From a checkpoint of a small transformer trained on Wikipedia.
Size: 3 heads of 128, MLP 1920 tanh GELU, vocabulary 8192.
Architecture: LayerNorm before each block, learned positions, biases, tied embeddings.
Training: a variant of Muon for these matrices, 385M tokens, 11762 steps.
Each number is 128 + 32 x the weight over its row's rms, rounded and kept within 0 to 255. Layers, rows and columns count from 0. The size above them is the row's rms in percent of the matrix's.

# layer 12 MLP up, 1920x384, rms 0.137, rows 839-863, columns 64-127
size [ 96  97 100 106 105  99 107  95 105 103 108 105  99 103  96 105  97 106  96 104 106 118  97 105 108]
[[132  94  94 150 136  79  91 172 146 146 167 180 136 169  67 124 107 117  60 129  99  88 163  80 157 121 150  99 181 170 103 169 133 135 102 122 130 112 122 142 155 137  93 162  73 133 139 143 173 124 122 126 160 124 163 178 206 146 146 110 122 119 195  56]
 [141 177 122  95 138 161 133 120 142  65 129 144 148 133 195 142 110  86 121 144 114 148 117 125 184 169 145 124 124 161  74 124 142 109 138 160 127 112 120  86 122 186  81 185  91 133 143 145 142 120 109 113  99  61 180 159 149 128 106 126 152 100 129 123]
 [167 180 127 167 134 111 170  94 126 128 125  88 164 128 203 157 193 109 129 144 103 171 151 167  66  82 175 138 128 105 135 140 170 122 133 103 127  57 195 116  89 148 105 155 146  92 162  89 106 116 134 122  54 107 120 140 121 173 154 129 195 143  74 148]
 [132 143 115 227 119 131 103 124 172 104 123 170 114 173 142 100 156 111  96 116  86  85 124 117 111 105 125 135  99  70 172 180 168 166 128 101 123  97 164 100 178 166 123 182 155 187  94 107 134 144 167 166  77 141  55 143 122 144 100  92 133 126 141 127]
 [120 193  97 174 115 152 126 163  96 136 124 174  93 123 150 139 123 120 104 173 143  94 183 151  59 142 141 174  90 134 102  76 159 162 146 147  82 126 127 100  87 152 186  59 169 164 140 133  76  88 159 126  74 135 136 140 142 109  96  52 115  76 105 101]
 [120 113  84 115  92 184  80 158 130 146  83 100 104  96 151  44  73 163 130 142  97  85  78  67 106 128 111 140  95 217 153 157 157 159 140 124 140 138 167 113 139 142 156 103 155 197 139 122 109 169 100 149 125  84 135 114 151 130 147 117 139  85  93 136]
 [111  56 155 142 149 166 148 164 109 136 131 120  95  69  81 139 124 102  67 113 175 119 203  63 171 166  88 171 102 128 113 128 184  87 110 160 151 123 115 154 118 142 134  97 156  81 127 110 111 167 176 133  75 101 129 158 102  31 173 132 100 193 119 143]
 [ 68 139 177 132 136  89 131 118  81 169 129 134 133 122  46 159 123  95  71 110 130 148  97  75 148 123  68 125 145  60 112  79 144 143 160 200 162 168 115 128 112 153 124 140 129 156 149 139 144 140 173 159 136 125 191 181 158 134 117 125 101 125 170 124]
 [ 98  46 165  67 173 107 146  87 157 160 113  79 133 146  65 126  97 153 107 151 155 133 162 132  64  76 168 173 174 117 114 140 140 145 179  81 139 121 149  86  94 182 133 133 187 134 135 105 208  67 121 166 113  86 166 104 171 125 141 107 116  98 131 125]
 [109  86 131  90 162 177  78 132 161 129 167  70 159 158 151 110  79 108 149 161  80  81 155 198 111 105  73  90 183 105  76 140  76 153 113 117 146 151 128  75 114  88 135 138 170 106 143 123 162 152 121  76 119 192 114 123 139 142 107 141 120 114 161 176]
 [115 154  96  82  83 121 182 104 118 108  94 192  93 136 141 187 138 149  74  76 122 141  73  95 107 119 120 150 115 111 151 138  99 169 130 181 175 172 143 105 179 156 133 181 122 117 120 116 133 146 149 132  98 145 156 135 148  98 142 148 116 146  74 154]
 [132 133 164 125  95 152 108 128  85 135 100 184 115 189 154 194 131 179 184 187  93 144 164  87 164 105 136  42 164 192 119 177 203  86  77 190  74  78 156  93 157 120 187  85 180 151 160 146  84 149 155 113 131 106 142 159 169 130 141 149 150 163  79 168]
 [153 160 117 118 134 156 104  86 105 123 109 138 104 119 145 110 103 144 153 100 194 102 104 146  78 121  91  95 139 135 150  86 177 138 118 184 131 105 118 146 101 110 122 136  87 156 120 122 132 137 156 107 109 123 101  86 108 162 129 143 168  72 158 149]
 [ 91 126 152 117  95 173  54 107 127 169  63 131 129  82 161 154 150 124 165 138 182 167 123 155 132  75  78 143 113 104  67 165 193 105 188 133 105 124 123 143  86  60 168 150 190  90 201 104 124 104 160 139 165 163 168 129 129  46 140 156 176 143 116 144]
 [135 167 179 155 132 169  93 136 105 149 150  96 102 175 126 167 138 132 126 145 128 193 100 127 153  93 170 117 165 115  43 141 121 159  82 137 147 104 155 103 170 111 100 132  88  63 145 154  93 135 147  80 134 168 107 125 121 129 165 137 144 185 150 131]
 [ 87 137 133  98 105 161  84 202 124 132 127 171 123  50 111 139 103 119  67 103 115 129 141 157  87 102  75 111  94 107 113  78 108  65 112  84  63 121 109 127 153 151 204  95 103 116 135  96 179 122 145 126 156 160 101 128 149 110 111 128 181  95 127 176]
 [ 85 111  96 178 105 133  82 132  54  82 142 131  61 100 132 117 154  74  80 103 152 162 146 140 142 126 152 141 139 122  87 106 171 201 101 167 120 113 135 136 195 126 155 137 114 130 125 119  95 118 152 155  62 137 105  95 137 136 187 124 156 121 133  94]
 [ 87  71 111 112 187 104 130 105 160 147 155 118 198 172 149 151 136  71 134 106 166 130  94  90 141 121 161 100 223  58  81 124 189  90 129 178 107 121  96 164 114 110 140 145 181 100 170 138 143 114 163 112 133 122 123  85 141  99 109 119 166 103 129 179]
 [167 118 101 137 142 151 151 171  97 109 126  73 126 146  94 137 118 121 137 140 175 139  75 161 120 157  87 105 140 114 166 137 132 120 162 168 143 163 110 117  97 105 104  94 126 159 117 130 102 131 137 138 177 130  97 119 136 133 157 131 139 135 141 114]
 [ 84 105 115  76  99 122 101 140 134 173 166 168  92 129 115  97 136  75 123  94 152  75 163 102 112 201 113 175 180 147 107 105 136 135  89 176 113 134 121 127 110 113 166 189 126 137 113 162 151 107 201 132 158 139 125 113 164 175 132 158 127 116 199 135]
 [156 128  83 151 155 161  79 150 125  83 108 183 165 103 103 155 121 108 166 133 193 139 116 199 178 144  81 103 128 180 109 164 152 189 144 140 107 135 139 146  57 129 147 184 140 166  84 151 156 119 136 114 112 195 151  54 143 143 178 127 140  61 158  97]
 [108 128 122 115 127 122 171 199 121 158 160 100 169 140 121 152  78 152 124 124 136 117 120  94 140 160 129 149 107 149 117 160 129 180 124 136 167 109  97 141 135  87 104 122 156 154 106 161 105 115 118 147 157 153 139  71 149 105  92  87 161 149 161 184]
 [157 157 106  90 160 116  90 101  81 133 160 113 152 186 159 138 105 117 161 142 119 124 130 129 111 144 144 136 113 152 138 146 113 130 120 156 163  77  99 139 131  91 145 195 134  69 112 126 115 113 103 130 173 166 111 137 111 120 177 109 168 132 141 123]
 [128 110 141 101 148 115 168 162  87 137 101  89 122  87 130 101 126 131  66 160 140 183 161 139  85 158 110 155  45  67 102 181 128  94  80 117 158  78 166 138 132  98 154 136 128  99 135 110  78 187 136 100 196  80 131 118 182 148 101 136  99 157 164 177]
 [122 189 118  19 103 149 152 129 104 117 192  72 145  89 115 207 144  68 120 120 134 140 103 141  92 174 136 118 130 118 161 129 149  95 148 152 168 144 119 161 107 115  76  83 123 139 171 148 151 119  96 121 132 197 143 169 156 118 135 151 215 150  80  82]]
# layer 12 MLP down (transposed), 1920x384, rms 0.0661, rows 839-862, columns 64-127
size [ 93  93 101 106 102 106 102  99 103 100 103 109  98 100 104 100  93 106 101 107 104 115  94 107]
[[171 112 194 108  98 122 205 146 102 148 127 146 164  89 113 147 148  94  81 125 138 111 160 159 157 120 137 132 128 145 162 198  79  82 180 174 118  45  70 175 122 109 128 128 108 145 161  76 156 122 107  98  79 176 189 128  63 123  91 213 161 144  99 156]
 [135 102 121 100 185 103 143 130 153 149 116 114  83 165  78 130 121 142 154 138  57 255 110 160 152  96 119 111 108 128 218 129  41 108 114  94 148 108 194  78 165 128 104  88 160  87  78 119 143  80  94 125 168 114  83 110 142  94 132 113 142 172 157 147]
 [ 86  76 140  91 156  89 108 103 153 115 121 134 136 127 160 105  89 155 143 134 204 149 166 131  82 132 132  46 118 204  64 143 139 109 140 144  74 163 126 201 138 158 142  89 141 143  81 143 136  82  87 111  78 119 137  75 146  78 109 111 142 152  94  67]
 [ 34 113 149  84 169  85 181 119 149 117 109 138 111 135  62 155 168  98 110  84 163 113 145 101 103 119  64 135 164 129 106 185 168 124 158 162 125 109 224 152 154 148 181 113 160 143  98 178 128 180 136 108 140  81 130 112 109 146  97 107 174 126 117 122]
 [133 116  75 142 217  94 190 122 175 135 153 104 189 125 114 113 116  77 109 114  89 144 125  97 170  73 115 121 153 130  96 103 121 149 111 135 161 136 135 157 141 110 195 106 110 126 108 127 146 107 145  53 164 136 109 137 158  91 123 120  94 144 152 138]
 [149 137 157 172 130 125 112 124  75 146 107 122 134 147 138 117 122  99 192 108 113 144 161 140  91 129  68 114 122 168 117 159 117  92 147 128 106 125 104 135 139 137 137 126  94 138 181 132 126 208 109 104  86 111 188 161 102 151 113 157  91 148 166 131]
 [ 81 143  85 102 118  96 120 142 113  82 129  91 170 127 109  44 134 116 154 181 175 156 129  62 154  98 140  76  97 119 107 114 135 131 100 153 130  85 177 120 113 132 118 139 131 169  99  93  91 170 151 142 106 134  78 160 103 156 144 179 110 195 110 156]
 [132 116 107 164 114 181  94  31 148 117  98 139 185 158 132 128  41 148  74 140 149  90  97 184  93 147 187 150 160 181 126 161 198 108 131  87 128 107 194  75 168 155 163 122 113 144 159 164 132 237 137 140 112 135  98 165 129 127 106 142 154 100 106 103]
 [106 121 135 132 134 149 147  80 140 106 146 109 156 128 107 153 118  76  62 151  88 115 126 182 153 100 117 122 146 137 122 210 163  88 166 158 134  66  54 135 119 155 171 154  87 183  94 104 166 123 177 126 110 171 153 118  98 111 137 117 119  34 118 173]
 [ 97 135 130 153 132 186 144 103 155 117 105 121 152 102  69 160 172 153 172 171  94  98 107 111 157 116  99 104 144 102 126 171 124  87  88 131 111 104  98  73  88 134 175 212 123  97 118 135 120 178 193 139 131 114 108 152  75 153 107 117 175 171 140 113]
 [109 110 164 174  86 139 164  87 134 100 144  91 173 182 184 210 137  87 120 168 123  49 130 147 109 130 125  74 132 145  95 142 144 138 112 113  70 141 169 140 161  76 162 146  82 163  96 135 138  99  48 119 174 109 126 127  87 237 142  51 138 108 123 127]
 [112 172 131 131  97 172 121 130 142 120  90 140  42 131  62 177 117 108 177 150 126 114 112 116  90 180  81 146 176 118 139  97 135 114 163  99  71 182 174 134 144 139 107 136 104  75 134 101 117 158 163 104 137 153  93  86 147 132 138 199  95 156 156 141]
 [200  92  94 137  80  94 153 132 140 130 101 146 156 126 165  81 140 164 104 129 119 143 204 185  90 197 107 205 132  91 183 110  78 101 141 104  75 123 109 112 147 115 138 128 124 159  99 173 158 141 109 135 111 103  69 166 159 147  97 145 175 188  54 149]
 [195 108 115 151 134 101 170 126 120 123 131 143 125 187 173 136 179 129 175 178 148 121 115  89 123  84 115 152 140 130 179 160  48 145  74 197 148 144 116 117 173 154 129 172 104 157  91 130  91  82 113  71 100 191 189 158 109  99 160  88 146  79  96  94]
 [120  86  88 147  87 119 117 127 158 125 151 145 144  87  92  84 160 123 130 170 116 195  78 151 123  90 120  52 131 114  88 162 169 141 123 116 113 135  93 179 134 126 108 218 198 132 138  89 120 130 133 112 145 164 168 122 143 137 183 130 137 152 130 126]
 [102 159  76 107 114 119  67 131 171 138 129  67 147  86 139 148 157  77  73 102 144 103 139  92 133 144 131 139 142  47  84 167 156 125 135 134 128 102 144 160 154 132 121 111 138 117  92 138  70 154 103 119 105  99 115  98 106 140 156  80 109 203 158 178]
 [159 125 127 207 117 128 103 141 201 172  83 190 110 134 149 174 150 148 156 119  84 119 193  66 128  97 128 134 119 141 143 167 124 146 175 135  92  96 167 160 104 143 122 101 164 115 176 183 122 144 155  95 141 106 100 153 121 163 152 147 138 154 127 104]
 [126 126 129 103 132  87 107  84 111 104 154 124 103 118 129 132 122 190 190  82  93  99 133 161 181 188 157 116 183 135 133 161 162 131 125 155 115 163 122 164 112 121 127 142 116 124 168 180  87 149 143 183 152 148  81 124 102 128  77 135 131 143  76 100]
 [150 130 121 173 179 150 159 143  77 132 126 131 115  99 154 191  92  88 121 159  61 128 143 170 184 100 126 133 122 135 109 138 115 136 116 117 124 167 143 178 145 170 114 109 136 100  75  72 143 128 128 111 113  67 112  69 126 192 148 225 137 181 184 138]
 [ 96 120 178 128  92 109 148 189  94 172 153 139 177  99 137 124 166 156 122 135 103  98 127 185 125  97 110 125  91 203 124  97 119 188 143 170 102 175  61 154 158 164  90 131 134 155 106 158 154 106 136 165 169 102 138 172  99 169 151  91 127  88 178 137]
 [ 50 137 169 126 135  76 127 140 107 158 113  84  91  67  99 138 159  83 169 113 175 133  83 118 129  75 116  94 151 171 147 130 115  80 115 129 150 162 134  54  99 122 137 142  87 141 110 106 106  89 103 117 106 147 172 179 136 135 163 139  72 158 104  81]
 [ 68 148 126  77 178 101 154 154 120 139 117 138 145 179  96 159 105 178 114 103 212  66 147 140 158 116 106 140 115 120 150 125 105 152 162 169 130 107  57  81 190 134 109 160 159 194 146 106 112 117  73 147 130 137 105 100 126 115 163  14 161 130 114 135]
 [131 221  90 140 128 136 127 124 119 176 109  78 139 165  98 152 120 160 127 135  78  92 105 124 165 106 161 197 147 125 143 132 137  58 165 136 116 114 113 141 132 153 140 108 137 120 149 121  55 126 108 124 109 134 120  99 161 168  93 168 132  60 154 183]
 [106 101  97 111  99  65 151  91 103  98 175 132  97 132 142  95 111 119 141 184 116 135 178 160 152  77  99 179 138  64 103 130 102 186 139 118 152 180  92 109 116  94 108 116 144  59 159 134 155  96  79 176 176 128 135  93 162 154  80  87  75 163 166 106]]